Part of a small language model's weights.
Size: width 160, MLP 448 SwiGLU.
Each number is 128 + 24 x the weight over its row's rms, rounded and kept within 0 to 255. Layers, rows and columns count from 0. The size above them is the row's rms in percent of the matrix's.

# layer 2 attention key, 32x160, rms 0.0529, rows 0-31, columns 120-159
size [108  89  76  74  85  87  86 106 102  97 102 121 105 107 115 108  89  94  71  86  79  96  84 102  90  91 128 113 116 120 118 118]
[[136 165 127 137 199 138 128 131 120 112 111 113 105 128 142 134 134 102 110 103 151 124 122 114 153  80  71 132 100 118  88 136 111 137 104 108 125 106 111 122]
 [136 138 119 107 163 142  93 160 125 124 121 165 127 115 160 104 173 145 118 184 133 129 100 145 147 111 117 146 130 111  97 141 112 111  94 117 155 101 160 169]
 [148 149  89 109  82 168 158 107 125 147 130 137  98 149 101 131 164 161 101 112 118 100 173 137 109 166 128  95  95 103 134 160 162  93 105 175 153 137 111 102]
 [126  95 123  91 152 140  92 133 141 131 101 168 140 113 143 115 181 145 151 158 123 113  66 120 168 136 163 110  93 149 184 143 146 115 119 134 172 149 153 139]
 [111 113  96 140 121 105 141 125 161 149  93 119 194  77 145 136  87 176 126 137 124 114 157 136 100  97 160 126 118  83 160 133 165 127  93 129 181 122 128  75]
 [129 152 129 143 115 100 144 188 109 131 135 109 122 134 134 133 153 101  81 135 124 127 136 142 128 151  81 137  99 150  92 126 141  92 139 133 113 130 126 146]
 [101 113 111 137 125 155 129 156 133 143 162 125 134 112  91 115 131 145 134 144 134 126 172 138 111 167 116 167 121 123 160 151 124 161 182 128 117  74 116 103]
 [133 130 132 104 107 183 136  95 119 125 146 186 105 142 143 136 144 173 138 159 167 128 106 126 114 113 111 113 131 112 189 146 149 104  88 115 171 114 118  97]
 [ 97  86  95 147 133  95 110 144 144 145 130 115 132 104 165 125 122 143 115 146 121 139 226 119 104 160 167 115 155 153 131 113  98 127 153 101  93 110 127 145]
 [130 147 136 150 114 144 150 152 123 163 158 143 159 149 102 169 112 146 147 100 126 127 208 149 140 112 121 146 143 108 159 139 164 128 140  95 119 146  96 127]
 [122 121 129 121 154 109 110  94 140 129 134 105 114 117 122 136 129 130 129 121 141 156 114 126 137  82  97 135  99  98 159 139 144 148  91 125 107 102 103 135]
 [128 131  99 135 126  97 131 109 115 140 131 115 121 122 127  91 145 140 113 150 122 133 152 131 145  61 134 139 125  80 137 119  98 104 124 136 132 101  83  93]
 [112 127 157 137 123 125 106 142 123 115 159 116 144 129 151 111 128 139 102 149 147 139 116 153 124 146 164 171 162  82 157 143 108 114 128  71 153 120 160 103]
 [146 149 119 166 149 117 103 127 137 163 121 162 164 120 136 149 146 126 131 138 109 154 154 125 137  98 144 160 133 137  97 147 126 125  96 127 116 176  98 124]
 [128 132 139 156 129 132 131 126 112 124 113 152 139 111  91 141  80 149 116 134 131 126 155  88 142 124 136 128 156  99 138 150 142 104 109 126 115 167 110  61]
 [109 120 120 145  86 139 115 119 105 112 123 121  97  99 188 172 109 127 148 147 125 131 102 148 141  88 125 122 134 153 143 140 107 123 142 106 112 156 143 109]
 [154 148  99 113 155 156 135 133 121 127 103 125 143 142 159 152 124 116 117 127 110  96 126 146 143  53  98 148  85 111 123 144 119 147 115 109 142 102 158 132]
 [146 117  92 127  99 150 156 129 125 162 154 133 103 137 132 151 130 138 128  90 118 102 187 167 138 140 187 117 115 124 162 147 145 134 131 149 138 104 124  83]
 [140 107 130 104 130 138 106 130 146 120 119 146 131 122 149 146 141 178 126 150 129 129 130 131 123 131 188  89 133 120 196 102 153 105 103 152 186 155 124  93]
 [111 116 165 155 197 107 153 115 125 114 124 130 132 100 173 118 107 102 135 133 121 168  83 135 161 110 134 159 111 118 101 107  94 134 103 118 110 109 161 170]
 [121 116 100 154 136 105 107 135 133 132 150 135  89 136  90 132 105 123 152 133 114 116 148 108 182 128 124 149 145 159 128 127  88 186 141 114 118 150 137 135]
 [118 132 149 108 148 102 146 110 194 140 130 145 125  88 144 121 132 101 111 126 134 131  80 129 123 132 123 126 105 122 136 100 148 168  98 129  95 110 133 150]
 [136 126 171 140 111 146  61 127 113  96 135 180 116 165 145 156 183 110 106 169 118 115 106 138 150 124 109  97 127 166  94 110 135 132 145 147 122 156 133 127]
 [101 135 141 156  99 167 150 135 128 126 131 124  87 141 106 167 176  79 117 158 122 129 161 100 159 146 111 100 131 136 108 130 172 134 164 148 145 136 106  99]
 [122 120  96 158  84 121 102 110 150 175 158 100 131 113 170 123  73 120 121 137 118 130 164 111 119  69 174 168 135 153 162 101 165 118 128 106 141 162 135  75]
 [119 129 143  95 153 120 131 111 187 132 117 101 120 131 116 153 124 104 140 105 140 106 124 136  89 143 104  73 136  89 138 114 109 143 125 137  90 105 146 130]
 [129 131 129 145 142 160 104 126 131 117 146 154 151 121 132 164 102 155 107 133 141 167 113 163 173 112 131 117  90 103 176 120 152 117 115 119 170 169 148  99]
 [147 134 104 118 179 113 144 101 115 130 113 144 156 132  88 111 176 109 124  67 115 165  87 125 157 119 134 155  99 165  76 126 130 146 135 137 118 120 128 139]
 [108 108 161  92 121 120 122 161 142  98 122 132  98 123 141 146 166 148 160 178 129  92 125 139 113 131 128 105 129 132 150 129 169 154 126 141 167  95  97  83]
 [152 118  89 129 149  96 168  89 137 137 132 127 103 135 128 140 157  83 100 188  95 128 102 132 128 106 124 138 130 137 125 113 120 113 146 139 209 114 125 119]
 [130 122 115 113 155 136 116 131 104  94 118 144 132 135 135 123 130 152 162 190 125 133  86 113 116 114 101 151 117 147 107 153 115 112 116 156 117 111 107 155]
 [121 157 116 110 121 121 157 115 139 181 147 103 152 132 117 126 162 102 134 149 107 109 138 162 170 150 164 100 123 132 172  96 127 108  84 106 122 120 146 102]]